python train.py --n_layer=11 --d_model=64 --n_head=2 --n_kv_head=2 --head_dim=32 --d_mlp=192 --vocab_size=2048 --activation="swiglu" --norm="rmsnorm" --norm_place="pre" --norm_eps=1e-05 --positions="rope" --rope_base=10000.0 --rope_fraction=1.0 --qk_norm=false --attn_scale=0.177 --bias="none" --tie_embeddings=false --parallel_block=false --init="normal" --init_std_qkv=0.0529 --init_std_o=0.0113 --init_std_up=0.0529 --init_std_down=0.00651 --optimizer="soap_variant" --lr=0.00764 --beta1=0.95 --beta2=0.95 --weight_decay=0.036 --lr_head=0.0109 --grad_clip=0.5 --warmup_steps=200 --schedule="wsd" --decay_fraction=0.717 --decay_shape="sqrt" --final_lr_fraction=0.0 --batch_tokens=16384 --seq_len=512 --doc_mask=true --train_tokens=83120000 --steps=5074 --dataset="wikipedia_en"
Each number is 128 + 32 x the weight over its row's rms, rounded and kept within 0 to 255. Layers, rows and columns count from 0. Numbers have three digits each. The size before them is the row's rms in percent of the matrix's.

# q: layer 3 attention query, 64x64, rms 0.202, rows 0-63, columns 0-63
# k: layer 3 attention key, 64x64, rms 0.201, rows 0-63, columns 0-63
# v: layer 3 attention value, 64x64, rms 0.211, rows 0-35, columns 0-63
# o: layer 3 attention output (transposed), 64x64, rms 0.193, rows 0-35, columns 0-63
q0 130:100158124084100144123153124140132107101087151147087187163147216052148114088115176101111133132149111116103172097151142108112121066115102129098163175095145131159152125084108036140126109143145098
k0 122:124137111109128140079087144117089122159118118119142105130159124170131178153082175135187168138067103115155157126189168106066097153215125100094117156118082107146138125136164137153143130128072199
q1 103:102137131166118091187171102116177134096112171146118115112125088112112090079167122116109115129158140169134147113137120144103086053117082069145088124082169183151105140142197061074142143153120122
k1 075:111125158122166127143088094117135095140110120138101179147095089161086174124139152123153163075080115098193121102191104102097103138146174179065173122085167100101135099156175111141097143177100168
q2 078:173083116146141141121110140125142138078124081180163147098123103069109110151112093153123144108100131107099096158151132170155147150213172146185139121127089163105139125008111108115106117134096157
k2 072:126123182235208102089180156123122084152157142194134098154096111092141085085118108122115122156097114107084159085126119122100094132124137141118146108074149121132151139094125144151164167132080149
q3 092:115192159150134105164085180131144129148079146070100106186108167155096084089102157136141104162155142171102103118100138100108085172143093139099080085061176137125168165162143091137122124092107114
k3 097:091141115122152124120080130158108122090118134102159132113138108162107126140159162134074093019137077123109114142137067091134123168195132171144118141105166137185159126152185130121109080130053129
q4 075:116100117105139182071128145088112172128109146123130103178183101156110103189106149101130111171152173101135153125115165109155173125183084093147081173127129164090100068136159068141143179112107087
k4 087:152116084124128092111128134152166113150127198134103137098112177100102076142152104147131064192124062099120092125127116086143192126096117080159123098130102158092192141106157179058128119105126105
q5 101:118138185115172124116119083107133189147069096068134147079121061089122087167108085108150092105134115120171105170110152125102078124118090114175190137158104133109173109104151144200111131116125145
k5 098:127096088122161126102066078134179126191158096130134144135082073127162129140164170107153157095128193158154109087096083079127131107119103107139130138151120086162163194109138063116184155121109135
q6 098:134122119118168121038104142088100141116168118182161104081113104130065125139104135140176126108095158112177134133165142107084185122190121116074114135178169141174114085123100077134117145072148141
k6 101:169066088124150103163173125130112136168171137091143153143096118073137095142131108198139138136049183112140135073165145131140127066172134059142095139158140101126132085159160139127088114090101112
q7 082:168116112073101132141135172090138148130156125120151145176160123114171105090132132098154094191167145127130133116123120109092149068069132080077164123088106053101099111166044152077119106118136104
k7 083:130120109188071085160122120134137154136158096069090085122145114114088135143124080128154098103091055175129095115093105129145168105085153095169091119148168128082195139125103130119175094180156163
q8 092:080187090057104100125086164116121116112115153170155106151140185045104107078139119125154165147123136096127086089105159137157101109154124095103213090079158103143116085128128137123133169148127135
k8 105:111105098167121123107173141150124078121111180126159101089132113128163135107167046118181180196087123128117145087137124154109160160134094168075112096165084122094091150133114189111136091119103188
q9 109:116118085124136071067075088144097117129083142110153123110181135165128144204103123108117127139118171085115082132097131113153143171133087104151053131157163105162218167093109131141133129125086116
k9 108:077087131156131097113106123135116102084110166220145128144056105110097167125147071151132154133098134125161125144104158094146128037107081186100159144103154142181150108098093121142105116158098116
q10 092:118180083133184088138095113085170123166116110109175117167133126120139090139129131106139152206134111101100154140111104160181145075060109161143155188050157167154125088113081143109120141130132102
k10 094:154136082160161134088101162106130147098138121130151121113076115145096137151117080154161121172140095178093128152113148111168142091086048123125118105141073175120110095073096132151170107134064211
q11 097:092108122132088194100119159156157076141071110162128192145091100092127160072122111164148151153166179100141179098165121146142176098135172126144178094150160119133131129135090078073099145146160159
k11 083:058117153116077120058069143112125122149170165096193114155102097105116119132120087112091102121131161104101094081117103138139130090156147120135074178131109161136159140160178121111175120094180195
q12 099:114153112154119124114127111160143078060137136080150147108181153145202130123172119150150107055103131182130137140163095166085152128148152162160129088150072109135119070117141108076107190166126171
k12 095:073110180127112097085186160171120139104172116155126151038142122110075092152126187158167147116139201117102123132135190155162086146075159110134177119140081128159118144145133134122120134120095143
q13 093:120121101114114093191134105120132120072130150140123148094083199109138133139088146131125124151206113109164159095154073116137107118107138138207148115086100131080066130180117070106094162079158127
k13 093:085182140117141108084132175105114124157132158162123086116076106138129117140100130032196086158174112187113063132145139097165135121120128078133168129118184142139123131188162123114118164109148161
q14 103:149179093116112125117115128096121089127092156173150126139181106202138114093081152144080121160159107207140083104113151131090121164146160161159158123114141169180146168122068082170143088140174121
k14 099:100123176127142078160165063120160138098150123124162139139091123129099111108080129141126141054155081155119132146096099056126091086121119115122099118180135084097072119111104180148073125050149115
q15 095:149136106165145117130141110136175158144141113193155123155150159185106158093080189086100121102153176163147088115077083088080087104109135093172142067146171158077134120102114135126101124077143167
k15 093:127174105145133079138207117184153179170124147139134118099140146081088126135110092087111130068118131114102125130065130097143080124080121059146049121139172144079103134147113076117123122099115102
q16 094:204127142156176080153163058112151140117160120089114142091115101151145118105156069172104095105158165155125151133095129141087107114104125176181150109095140121122158160097110170121145132114156029
k16 071:079174146129149085094116155129135110076130213122123170152124116123163125157141141112079093112104066132148107112099115086110096091139196127112139186064189087155118091162142103142106100093103136
q17 088:124059115183200087113187100102134182135142134142127089151115084145088114156132108172102114094143178147125067140113113109154110127149134124104107144154096170172104127114077064059088126108113108
k17 071:117161137092171124231137129106150112174150177131127126123091144110114141103210145116121195128128126188141155136136141108140172130108195131154138148110146059166110115141125118197091169117099127
q18 097:164071108138127148101134147136114170151115167135130140133119116131155158188081088215133146062104128111128118114129116088189139151214141151115123143189058154125129125196093110153118136124099119
k18 084:115095127161104156063150161148130133097129097085116104167141137134131059153152104186150065175200134124089099164165107115199170155134160086150144130130112135085131105105129171126193105122130157
q19 080:154114127158150102144098087146170158116087151104084114122175156068165081136094107136070114197128081180084150140151164143105123044133104113113111130073193145145130130153105125097124152108086131
k19 081:141122167112153107177095135163206173123103149178097159102125080133116091152119085188099119095118096154119069151129153107097110128121136211123155189125090143160134100120153100167092079133092120
q20 089:119094160117166032154119089127085141162180081138119096082164121161071117133126095138084117179095112061144130141126137123097160193107151143116091101080152165175122162093114139127093118132121107
k20 079:141137126144151161143159166097103124131145120144083108234089100159061127105087157123198135124134132124131143100079141127100160102202091146109100112141121114136091121171097065141150145143148064
q21 107:174113161182120144176150073126129107132115165058126116132133067142144116183168201153089073151129156144105112142168137134076142170145086169115134139141149131090133165139105169163095173180108109
k21 111:104108088084142147154115143153146141054120113099177172167164097119133118136111192105149081083136081112158138161110136115132146065123213151162165164153089166105179115118147140170167152124163115
q22 096:145099153102198112156127170107116135101105115103156085104154157101098153119106131046096095138107022174132129142166141104111146139112148117126126103114170100113103095102097221159107151160130128
k22 106:141175150140128126116124159130168116185153099090084137133154090116165171122164092151138179075122129175117104194170128100133109120074119144102113126144103064099073115144056098140129137213123135
q23 095:156072126198125113095120127083126141157133129156178088154156065150160084130107087168129159099134177152126100085124110066183125103110119188177093140134107164108085089143118142169151082155116101
k23 088:117188122084117114128137092080176075099089072094135151082157118137107125099154089153158068158157105093073091133108120083153125118095123084150077150158129155102170136082117142123163089106070157
q24 105:135061177087119148108114090168176141092100134163135110146176125112103162151092116138139095089145135102126067119091096125132135173200155081093119133178132191154069199153108113152133133128129153
k24 097:082088088175125142079103131120163145119123109134172142125154147157169124165126114121108100073175111173082103138048134152182166179173118104186064117117111103089088141179104110147129126115152152
q25 108:131122115101099138183067119173122084055088150088096168174144195106111115081138107109143115142185143121154125133126139138135147067178083093091164123108163076152099145105113144116074081129113129
k25 112:116084117087114154106051108123118114117118110194175140141120101114108144097133101165113154130105126111182085173159135158143106081144139103091140182091130127161100117102112160099069182187066076
q26 108:066070128125149119122130166080214088119144146100107133203132129134145070111158148145153149164144159084123190102154138105135112106133096083172136128206097137135129124132094157138076116164096116
k26 104:159139121109084147144151051151087116133192152120171180097186174130095089100120088131143107111148129138145128167106146113091172098070171129129110127159142215157114157123096149102184167142123108
q27 101:120100109123203098156141083159156121079142150139105170140122058095088155109144219110130120182124128098152110092141117086163115069119126156096116166116104076161156059099158134138127127126164112
k27 092:156110032129102116125153091123098168097129114169171118139140161172108123148169133181214143191120139077115143171128144117083109106157121090143117109158105166122097146093144108080090114096174109
q28 108:178147123092118111126180101127116158143126156101104137136068119117113077126076103149124105127075094081113140107090105146107063152164095079119151173121109082144183118069078068136123143107066162
k28 098:128099164156127136139120153186118153170143095175173077108106191172087125083085108161172129116080123109137113128152096111121125203172131095066133132132110154150165132065084139142163141125187146
q29 089:092074073024168147169166123060122151115106148147124123158132128131147116089140183163074115125081108146122105147133105119119107096170178061184138130102128120102111143110127158098136102147171120
k29 096:125162110158103069104142124147094160137139203093105113174185136136140076117105143180153152103174093171149114185130133117104197148092130104123106138126161045136134140097144071138149087095123099
q30 116:135154111157098088130122076123093139070160118118128108114154151089162103119185112167132145124101124138106116118149143173086153069145115136188096113101158120105137127130128098132127120193095000
k30 107:141092142089168073105136140109083122099113120065133162125115125153122144117056163154180084194150133061112114109087150085114146095152141129143167171175108122094179123141086166154112107138086082
q31 108:143124140144126109137181093105170182130088153244148157156154163136079139104097132122073177173088175151117166143130125091138167100131178163124149144176111140142113137089129109147138126115156074
k31 104:157146137109161059150152119075155180137124171168094092090153136134139166133180084130117121134084075083080149132132164143053119143139136140077072143137157079127131127099164080191126147122140111
v0 101:143139137122113128120130157187098064092124113083119095111145097189139152109143182119134165128149087166093139107119106050162117156123174136122155151122100103142128171195085109173049087082121126
o0 110:127108136112178190113159162165150129087129086156158179167158093064105102115147109119146160147111085112156150126188162150180097160141134170122082175073117155135195096100120125166114153102122087
v1 100:138108149142144127142159116168110120130111104163128149115084134117070172161101069150072138109091140092114152138132176135144111141177099137112072138136084133037105095094077190145178180121101085
o1 104:131057115137176098103117122094125172154165135097111109144137051125114111139135132201100123130112051177114101080086134142089126115141148138092087131198142089083130164170138115139116139167184119
v2 082:115197136145075111172125132081167161139121148145102113118166120094165144073129147116116108144151088122102122111136178156113151156145148089104093111116113143121190112101066150091061217183099126
o2 087:097088166136120139060091168123117114084117146097218178175179113123147140116074168125114132118126182115114072118122097136121089113146106152141112168104113099165189190142128137126160100116147180
v3 082:087140041099129079160060099154134105140142180117129135114102159127123125147122112109146123184122106107121108185099147114121129154139121124142140117117108108155100085187178169042144194145066120
o3 089:146133141142188111121124162133179115102118101141158077105121168148130179090023165162147143131090172137195125125156128114074141107129170101139082109140131180099156160135087116112172091173124144
v4 098:105126124062141145129139116146037154123144119175128155126180166184154109185125183135117125183138101126123182160132144162092082166119158097161113134142128119177164158147134162184124191106103100
o4 093:142104089191169074158174139074133154138170124087130158136131116148138124145071085124210104095171114129131143124145131102168094158066133142192107087148119170180126109158159118134165160081122122
v5 086:134150139097156176151114153124168157152169169116152157169108124098156093153158088091100087147134132097151157175154189105207139050085137097100111143110086128120129070102097139096094117128135068
o5 091:092116138158165160135116186144104104138068158159121078120106136191101115120145120126087148125146149130116102104075120166080132115207077153155122090109137122095144120171167076105103201112130195
v6 094:134077103083120129136156126142128153118154122203129187153134157144175105145123122082075113126131075084153155116138167089134120134136146133136165109113128110057145175123112087089137171076175219
o6 101:148120143169142059119072158166114097118136099166153153171100137163118129121116045146117148072134112121092186164059125155144147092116164123148141106147113077127145039079148116148100126119098129
v7 089:178121132122138142105165092175112116159160093068182058087126145151115101104119212152126123078096151159097080156143134141146117151148183103127126090117155143178121141068185117153096164139103109
o7 099:094089165115130134105163140100120077102137149116111153145173164129080164114149182106147197164128105128096177145162140169163119067129159142150168169064128151077115127179154172099159114073108102
v8 090:127180084184157105151053094133118155089118169118100138084114096130170132140120147130060192200154123134085154137160096138113172114157116128164076103131143111189134087146108143082111093132149147
o8 092:117150180130155110127124172163161147073128090061197121111195147131168102097090124109135093143109148143206135151115142069083124129116094158092125112118191091127117143116187102129102082132147148
v9 109:156136186137156097139188148142113124111080093158133136125115104206136176145121191175112107071136148176105121126121074127126135128107176180102120096160161175110143070112093143167191146143129095
o9 123:117124112120117173126148110141139135166184193144146168088106061116107144081136096173145139140157062131097129099107091097201099108138106145043141109176126093160086150149167122099095099113150147
v10 112:116095095064171134083145109214089083143161116132135098087139069161164167142076150135173116137059132123124067090133120104140117189129122147093130118107163147101121132158133184159134097105114112
o10 105:096092141100140157129200149113103119154151131105115098145147106115070130188128143159143160156139136095156172124101125065200157142109178138097098206181110164119142085090086150102152096123137081
v11 087:139107147150175114120160107082145137159131141158087106125129096204134154156201116155158181129123167131064113154141082141134109139132111184120159144124150175170087148143113194156122078084113192
o11 087:102129070082117121148204183056139093130148130142115128139097085121144135169182057117167134161101168081124155122135146100137129161148105121104165150136219117110099153109115146145145104177089130
v12 089:121111154149124122152138092143173141078112133084175120131141102179140094128171120171089113109161142141155158136107106042112083171137075092179104146109128173139084165117150143207102113152081177
o12 087:142148133141130110151156128048141141123165092098096160125115171057220138134175180110186137174167101155094121080131175135112170137135136108120156107089087148130124123101150099121088121177136166
v13 102:165100099098118114147159141118170200153080097095153149114133087099166060129111101133149112138152109149107145131104085117100103148096087108171094166141147122045156129041136100087138167112083127
o13 115:105158152122118117125096128119121093150087125075079129168133226151087094070145141118125168112167119120135143031134052116103140095107133089114124109148122063170144140110133160142137127167160112
v14 087:100093127116176131132094147133116102137166098153152128042055153167103156149149101155144157082082137133107102154138107136152118182131154156134129115161182110120151042150107180166129136182095170
o14 098:131119113112180122140150105069192111065211131206149115133105055146142155154146132165092125130139121149171144134144089094089135142121176134099167162144111130160080101116113164079103140168125149
v15 083:098116149092137179147188109159096111110154147107121107154128144155172117173124177134152120084114125141099104075145109137178115159129108141088141144121150081127136057241117162155078095121134078
o15 089:048117103145131167120150162092139145166161095163127138123099106084079085171137132115140108090156111093150127142194137105170134132143064116120114213149100136112142063184106129108098119181107103
v16 098:110162089135128157198136077118082166130115104142103106179165130101169139170074123037155120153160091143106087130217148136139086178137155123137122149101138133165145186136110118098132147158126137
o16 100:073123103141068115088149146149085095059110099129132158132173170114113106114101129127137099064107141055147114110138160134109142078118153127178130174153159214141096121114119099126202157115136113
v17 089:128143048083120090118149097157081126137136122124153066177167059125129101098099117112127161190116088163161114120121129053107110136084136160113073156137110148133108050135155140119112103121090161
o17 092:160134141145115191072127186136120149123151111131095146136148194120099086109157141206194144123126128131193167143129149112126123147094143190131064152122093156082166133109101136125192120131177152
v18 100:146113133151140118112116173131152196171088093094159123125111053141096123122055156166187145142123082131092121134130082109124115117102086079155177135128093193118126114147094151191119060125127132
o18 106:090164155165106173158194090143156110141124131146108164133137176162101124156114186133143139162137127146120195063111130089136155157171097123094158229156139108119103162069124148162118137098146103
v19 102:145150104119150081136122158111183177147105199178102155105176164153131101124157190129058079152155106155129119160144110173179144138126095103185119086130167140120124123118133065128155171138179128
o19 110:134171083177108082140121150117102072097111181113168123136155143185148127145139102083158093174126136158122139120114121134155160096133124055155102078172106091120133131187143133127044078091115170
v20 078:126079188153112160103136142092106169133115085125196155103147147090140159099160150149124181187120103133098177165165109086160120072150123147148088083134149152183145130127077154100160198151139132
o20 094:121127140101146113120126113159110094076155098138168119147130161124110186132150119172137119166138074124083092130114099103142119188159121094097135106089209063159088163154213096115131180100129085
v21 101:127063051110115144161121108137131085183145103188152179144088092115087119112110123144178113143112098140107132128104135113106152097109152081152140122091064142093072098136146099090126114148063060
o21 104:167145103121178147145181124124173165153140137174090095175083134153120101126049189130149154118110132120129149123143096119065098115145160102164173134169074132089143071157098135166179137111180129
v22 080:117153155161133148142089082168106055174125134171127104102098076151125140096151110114186122114142055077128104123126100133177073144112143129125109076109185208106098123143112182103121096128104141
o22 087:077108090073143152136182173167165122113132130127193172192160131145141144134138135168119134141110174088063137125156050100136136104162156148123094138128152127131131109114116133117077174198174170
v23 089:140108143146065048123171081092117198117105129114127130143191132130135102163138143161119106139151114171181078208191170166119174114143152108104122126145157147136114123110076142088108111136165123
o23 103:112176157111116090071116122163114118161153188118146115078152131093152123178120099144184086048151140138133147136109102159127110149145091060144084148145199108145126178120172147102156071110120157
v24 093:134128073135144141167181129159173141168132133097099132165136170037104097156153081149133117163157120177062123102086141086110149091116126094158161115113111093108059125163106088102118146103093172
o24 096:144117073111130145128074160136119071165071082170083129121149140160130143069094111101158130126141097100173175131164177138068112125112162105137152153115156075098160149206094122183110140123153154
v25 089:078140133152148139113131187130131181127141188084133133064140085081100112154144033206137150169098151131116156162135118171143150115107138077112091178090092170112165151119127123101127106130133112
o25 088:108139066134162100147153108106143144124091134051073109097147140169156139217125140117133157151173156120178065128129099096084109137116089087093100123161116103079171182111129126098135127093083117
v26 080:157133146162079073110117181134120189123180148115165127088161085086115159149140116104088113138083079168132140202129130156144130157168152121121097164133138209099155156082090149158125152168107158
o26 090:160082152112131130128129105128134108105168151113159120137197122121203183175175145136160137082114101145147131106115127127096123145114090153124026152161098108160094135067152106141153120062095176
v27 099:189123125095118132169145115146104142126139099148077113093158114117176126111173073056077123095112090172126124223104207123144105190128170133123103105142144158122094125123125112138131166123122078
o27 111:112080082113130084105109133100143081149154096152126162152123093118144068111155148170148145136079107072146141102118133137125119093144119142193032085093121134112157051137149173115138122084135185
v28 088:124109097084107139075166098148073182111168159130121159174119142167142134098111120186177136099097160125138103113134085135157063147139112115050142150117139110144130137112062196118110088082095164
o28 101:093105133148180143100153097142079164113183169118126150127109097143100151129160102117187146039117153121158126102132129152165086135097139142078136151140168052174117106112047104099117123180117118
v29 075:145080162073179125121129146161161093124142197165080169169082165159141163124118198148144135083177092124118106115135145072095088175150134106150137130155093121143121100167105161163172126104104169
o29 090:149067115148152092113132162128140105135125130158151125106080067105148089116097170162154114098124146179172192107130144098153072163118098142127191134199078134172148106162086129142068126147080134
v30 100:107123161100063126144135128097090125119096065109139154128115076113115180157072143120069091176130123080077129141146154174146078178132136140116113197086130148097157146139118096160165092092090085
o30 107:135112152156141108120178120167127168166089187103106125137152072090091124126091120106096099105116094119096080072101094099125127119087106112103048162147107165153084088086197121156104146154158088
v31 083:107153091066087139152130164185122097107081168087156097116089126096105147169153120076104074071138112171149059149138104088205132168109181140139158106133132128149118121172137162118146105155113125
o31 088:094157101118139170079104125186178113144127131172127104107165101117118159120176173118119128143135150102229128089178148171182139083165122083126097144155084184142133124105155102144120155172172135
q32 120:144078092177221115131147127147115173083149089100150073164098035109110065116155147143136123090109141152136095153128100121142134091168167162121087161115115167137086089142142133132139126108104092
k32 100:095135129165105192132174137111126143107146154138155135184144103117072187155130146143125098111169123136163054100145106139114107115166163082172112180115204183155114175153072139113125105132101081
q33 088:130095123098091105083146157126149127140122143185116165116180178112200181178097149063151117058086133118160175098071190095135109101115121119105160114146118105148134082092080127113113134146116120
k33 094:090121087103121149136151100128093103135145085176141091131081140094090079089077108163115164144130186178173121100120069117167162136106086108120089089170165110063109151164160158136182127090118132
q34 097:172109101133123058122158119152180138127173112160124128149150146109145145197099082111135105082080106061131111133098161119085146157097142118177125144149104151121159094067095150115140163164072056
k34 110:104199130150138150138153140153121092132099133103107157126121149130162048111122142116123166147132163164090211112183110159138077060065110146121099111178089132102159156112105133189143092115137094
q35 106:105150133077073195128124132148154102144083150116128175132134208107135183104095085095170116169097087097121181110156158123160140148120198124071172098099133132147106113091100113168119131143097161
k35 103:114197077141189082080148113107149121089154148176176102096124146066173122126153112146118157077128175116168106119165129111130134086171128138128107178143049119086130144074148144091119114138118090
q36 078:094134104108180202120128185145121119124055115142130130108180160104134117110136141118092166122177163173154116062110100169089145083117065096103076115118148107108096152116193140130141135096180119
k36 111:136098149115080094048130162157140184086132151143152123129180123148126113110090126084149062107103110121157089161158198095139104135147129154086141146143178096177141184133137121140115128137040113
q37 102:117140105091115198126138142165138120036121126112181159115095155123093132133113152187133102161136109072098083144111147144095160167070109135185147099084093095124157080128112103105120102102197120
k37 109:071116169201099123090139126155123138074120136153107128161128133175080127128179148162125105104160039211124130123148112117091125166101181159113130165158142095117147147129127092089181113168139098
q38 099:123137203126149148173171122128078148108152166133134120135109137122058051104165164178165114172151082136135132085136073139148111119132150202131151141105120109132090156131172101056091093125142116
k38 098:110165150115134154171129106127113130201104071041120159173128071127131200104137118152123112104125134135108116097109141158130080122078135082190111146137112162117170063154130180111128175143122093
q39 096:101124164122079088102170107130168115143127126123130159092158119128088087119120068119149095193171111137128167143105122080141161116067112087106146134136104145155081033081075168110070127123126105
k39 093:161175115123129141173164100093152200103109106101131125105110122088124120143162056135125147109109131128131118176149127220061131100170178153167161132147113184105181138085147153175131135131143165
q40 116:108138127149130128124072133170105148184093106171111123154139089132121103100125173160123166098128179154165119115133069159175073137144134139070154119150139115189206125119111089116081140111149214
k40 111:115148141126140150112093136150139168100146087076172111148113090113213107173097097136165119100110100146131074163094165165154147109117085153142138096065126119053040099156124127145112161138155132
q41 098:128190080115152180205097095164149139153054071099114100113108128055123095065124086142107126108145134143138095140165088183135075126124112121123118119089149102137105122123136176085127123088136154
k41 109:166094107137143065107122149111158190117121165143160116126080149128073137116192116125115152115136131129162101172109126114074171119167228124130162153108155105167161121156143137078111129175083072
q42 105:119146136105135113198189169166109145131127131073061140165154125135126159116075178090064131111121105200163152104139095121108157136127170168124113143170177127107080147090140119136107184120178113
k42 109:181155155114132183110140143200139167127118122086139147108089115097141147119103120148155159131142174115101137172094147144189017160158122087143110187154123134115172161126107127182102168150130097
q43 109:186133135169173095119147160127159109114088165167122141138151149166168120132167168120102114164125090112113180151108125139117068166121179104136135183116079080080209167098168133101137101175129165
k43 101:082127149083132115137071107123116173190125191147142115125164139131100126125150117135133133090109052123086109181085128129185095150182164121150159119137168140127216100103175150104103166117157099
q44 099:127170135161132094196109109128198163113107157114079122150157116212138139138197199150119121102160134092167148091145080117113143143149171142073132092137090146118110135137134108135134090125174186
k44 102:117110126163142158159175063143103102195114218112188134163101098129085109135116138140139181136117117125174109132099184150147072116181135118151158128105077167132089086090115134119123125075097123
q45 107:136159102151148088093153208137105114110126133137138141029107139129177124137168113203161096127092170130119152159116118144098150127195116155107130111110165153104115082154076090119092106081080113
k45 104:114114155083094170152077105144110113171155141118091177111090140051197116132064118113120097148128176107160093115140126163097100134116124080102163105136066137181174157143140159111113147119185165
q46 104:150083143050121115133108159126118113084098095111102148129112149121161076125106170181154116106154122110093142143165144096164126054142140168145139149147084110147117177137085201155112069105092059
k46 097:130125140129172154181116197106163137101137153130074148151099110192130171114068124135147084117138150146155121128131090145150122214153167110137154147189152090130118071075144164110132125076126185
q47 091:123112150185110174062126160125125104131096146154090126151188182092123175103144099105134122132141137128112188127146095131091158140151124151123201106150059128164115136185111164070167183147147166
k47 095:126178080065082117110092076073145107185153119132148100113130113084149120117177182089130122112172116142140141159114166166107113136079067112093142175109146163153094058161104147130159168140105132
q48 082:159131099126093050115090161178101094128064163172127072135163152148123094102118149093138141181160132090132129127106170152147178172115155114045140144148098161126180165129153132113136075151154113
k48 095:154092061129067139167115132202094159097147128117111158107148129067136104133100111147176118145130122162155134152112128115121159062134109102127189109167125041091079071134145085146147127110134160
q49 091:149151154077073113129135156144141132167155114097115226108190181147220153152073140106143139081116155116111170123116088126158145136084151146130166135127094122133137103119085135159100093183138123
k49 084:142135101135166176117102113091121138130121108182120089176192137113164075139072131155142150175138161150126110185114097057172135140094075149126180157112086044118118118138105143135131129086172130
q50 084:143167150107103100089142119113140116094194098077110124158150212131133176148124140158116107115142098064127128154140160091146157149118069064141118169175153099127153171118170187135118168135117065
k50 082:164160100132060164126112117133142162178121091135080077129099165097193121127122108076186120141130106159121119108092151114141137108110127078146106074133078134112083078123139214119185158147162137
q51 115:094108127113154184142104123143084131126082107096119103141069127080130108128202135150137165176068149149154175148110133151087115078165081158094118097126169136128076093129210157129135084090143136
k51 131:149127151129156155083120096085126107138084147157159162142107082148079181105129074113143194107130191134169144126150124188122127162148132149124169154168120131153132179106033121135079177122161107
q52 107:103147129100176160194074100136111100107110110178100097133073108073109095074109119164150146082137127109110114107153092154087072140139078121113127076124180088088143143165099146128134122058148168
k52 097:146100113109137074154175116139109158173129172152166146100110117143077156158110165114089143098148144137142086142167128142124100143177121124079105178094105139150125116145025074107055077149123161
q53 098:124187122141159107157145145142114138150112120144079151185079176038129094085091092103118137059158168149159155127148101160126090107131117133093153101100134104117085106129085144138126106083185067
k53 105:130143110111129079124091090165108162142166185127158166142194128112114155070081152090142183135098169047150122119151142161145136090171151117119142143089133119177126124091108150166090159182112183
q54 099:124053158147165139115114126148103154113113096115117147135152148171154149134171206178171131185136186134138173149129115118172198143097122174118146145135102151111083095153097098156096151202102152
k54 104:182165112165153109139157088130145089164126154118102117086114064113165109113096111169160087080106161129080122143091130188116077181102132093104100103080127147188121136138156134162174149077170164
q55 093:117159109147173110101124048119123099064113111083111115142070150098109104130175149150104118140126135159197156115122114101094092088050148140122185116136121106190088165185110143134082104131108116
k55 112:121163161184106096110113233132162125165150118163148101135128095115100122129159074086158177110142157213130096120125151179136126075176106123146107110117151147141110088107115141117139186152080139
q56 098:127161154115162034161159142090128113119079078072166086094110162148142167162097093136154106108176165131137093129151106098093114178105121133144102142159078178122099131148136153183134139116149061
k56 118:119146144171134162144156179139100097147141142100083131056090183112098075142095104129167130122129145118044132110053196134112159125126093123074057126159117144092102114140153122145148147092104126
q57 114:151155145160157162187131079138163052129108087073050134095111101166146129095137158133109125121129093174157188141174138124054097112164114127098118147100089129094126146088145129077165150109117131
k57 114:128217117153121171178139122111131134193142098093099120097142177130151081199143130104146091142149130143095160103088088156161110152090114151160114145151080135101166134106158131202172113088160104
q58 099:128122159091086150118149181111129096127105112158115113146164140185091192121123160134141113177180109142156120154140064127112138098154086205052097078127133109098088180183121093164114123138142128
k58 105:160130141107059189153154132124148123173112092228126140082136102087150120113067125199116138069118140124107109068132161117137094180108102122101127154154071158107131126113147155112111100119143164
q59 113:148147094137141170069109169143104126130109063167157128066104115135131097149103147104142111073162131137095073179124056133140151139128198169112124127110124179162156194160176134125139083131166146
k59 108:112128119097091132138098155105137117065072112165098151105159117113104102151092121135113056124131039094139120138070176114098161117087107100130191135138141115172102093091095068089118116163134081
q60 098:092110087106150159104164136113133189114117127165193132130126071103087101090117146093083152161180159075156063121089107129150187100143135065176124136145141103178161121129160115135075109099118103
k60 104:136122129093143158063129122158139128031123115115080087136131125127105053122120127164101091183093025128094168124131161089071140131125108165087128127126108133139104102150146131142137168098086126
q61 103:086113096164134138143140080101141120050117126144104138099120184111090092165065162168109138166105080145152115136089130093161102145125086101076192141164092085087157190154141173108126155120139130
k61 118:142146129118122125109164135122085113120130156106182099117112146158004134139182065145117126147120133143144134113119105169113173126130091150113150150127202096150140121134076101160088145096180201
q62 117:095108147110061148123092156138113081051119078083148109142098209171097125161125149114167145139168232171097151132132113136135141115082113138195122109119149139117109144104140131155109132114117097
k62 106:125134175113150112091189125118128069141093089200113119131112098143146101147115159094150109056150169180130149109077124167063143129181158070160119136163137136129140174108177154103114106125083157
q63 108:193132144148124107186092145102077132165112106177138113102142157193098140124135148080104135115172066126114047131155129138129115152110169111113181107100158109145076090164111162095119059131134089
k63 113:126057158130166098090112149096097095089119127143152135135118158105130075118158082143124148130058138091066099174092141151131156163062132130100134098161075099074105064135130182110133108167113149
v32 146:070147140095121119081104143088174118138152189149154163127099113130117115140081174095180138074118084060152121154174082091104102079148123080141072143107108167144169125151116118144165175134135170
o32 129:122112156156138087152122128128183191149154130130064089092143120210062109128154113131102131136103104138145185161125122122116169149118201146095028114098157131091087122114152116113142128130158146
v33 102:140108182091114107097118124107107167148105135076129172196120167101117148106106105136127172153143111137078144129147187090111147120090136096156115057155144147154108114124184086159111029121147178
o33 100:168108158137077112112178073124172145100166077080110117086091051108140157172145150117145062096191167133104168148121170079119120133114091159130154111110127183139122143127110114183107089129131130
v34 104:113092126195182087118135080129163133080114112106091146157102136119130109069164095116130092112086121104164160082059129126120151126184165165173138144136159126063116075098121119102167166117105181
o34 105:169134100168138099120069191135089117138115123095116139095153155112180109123162123201177122128120130208077108098175099113083101138106190149114133112142110080190155181133114122094093120126134113
v35 095:100118144139197122061084124156120139142081139125091159137204099088096135165150125177142087088113120160124119170171113080120144108159119141170110172127123140090105105108119099182124135118169039
o35 090:120224176155121149148143152109107126156137091084143161102191102137139147104136105120177151047090169124126142088082131110072140134098161113167156122139123159064069114154114140131117132118151076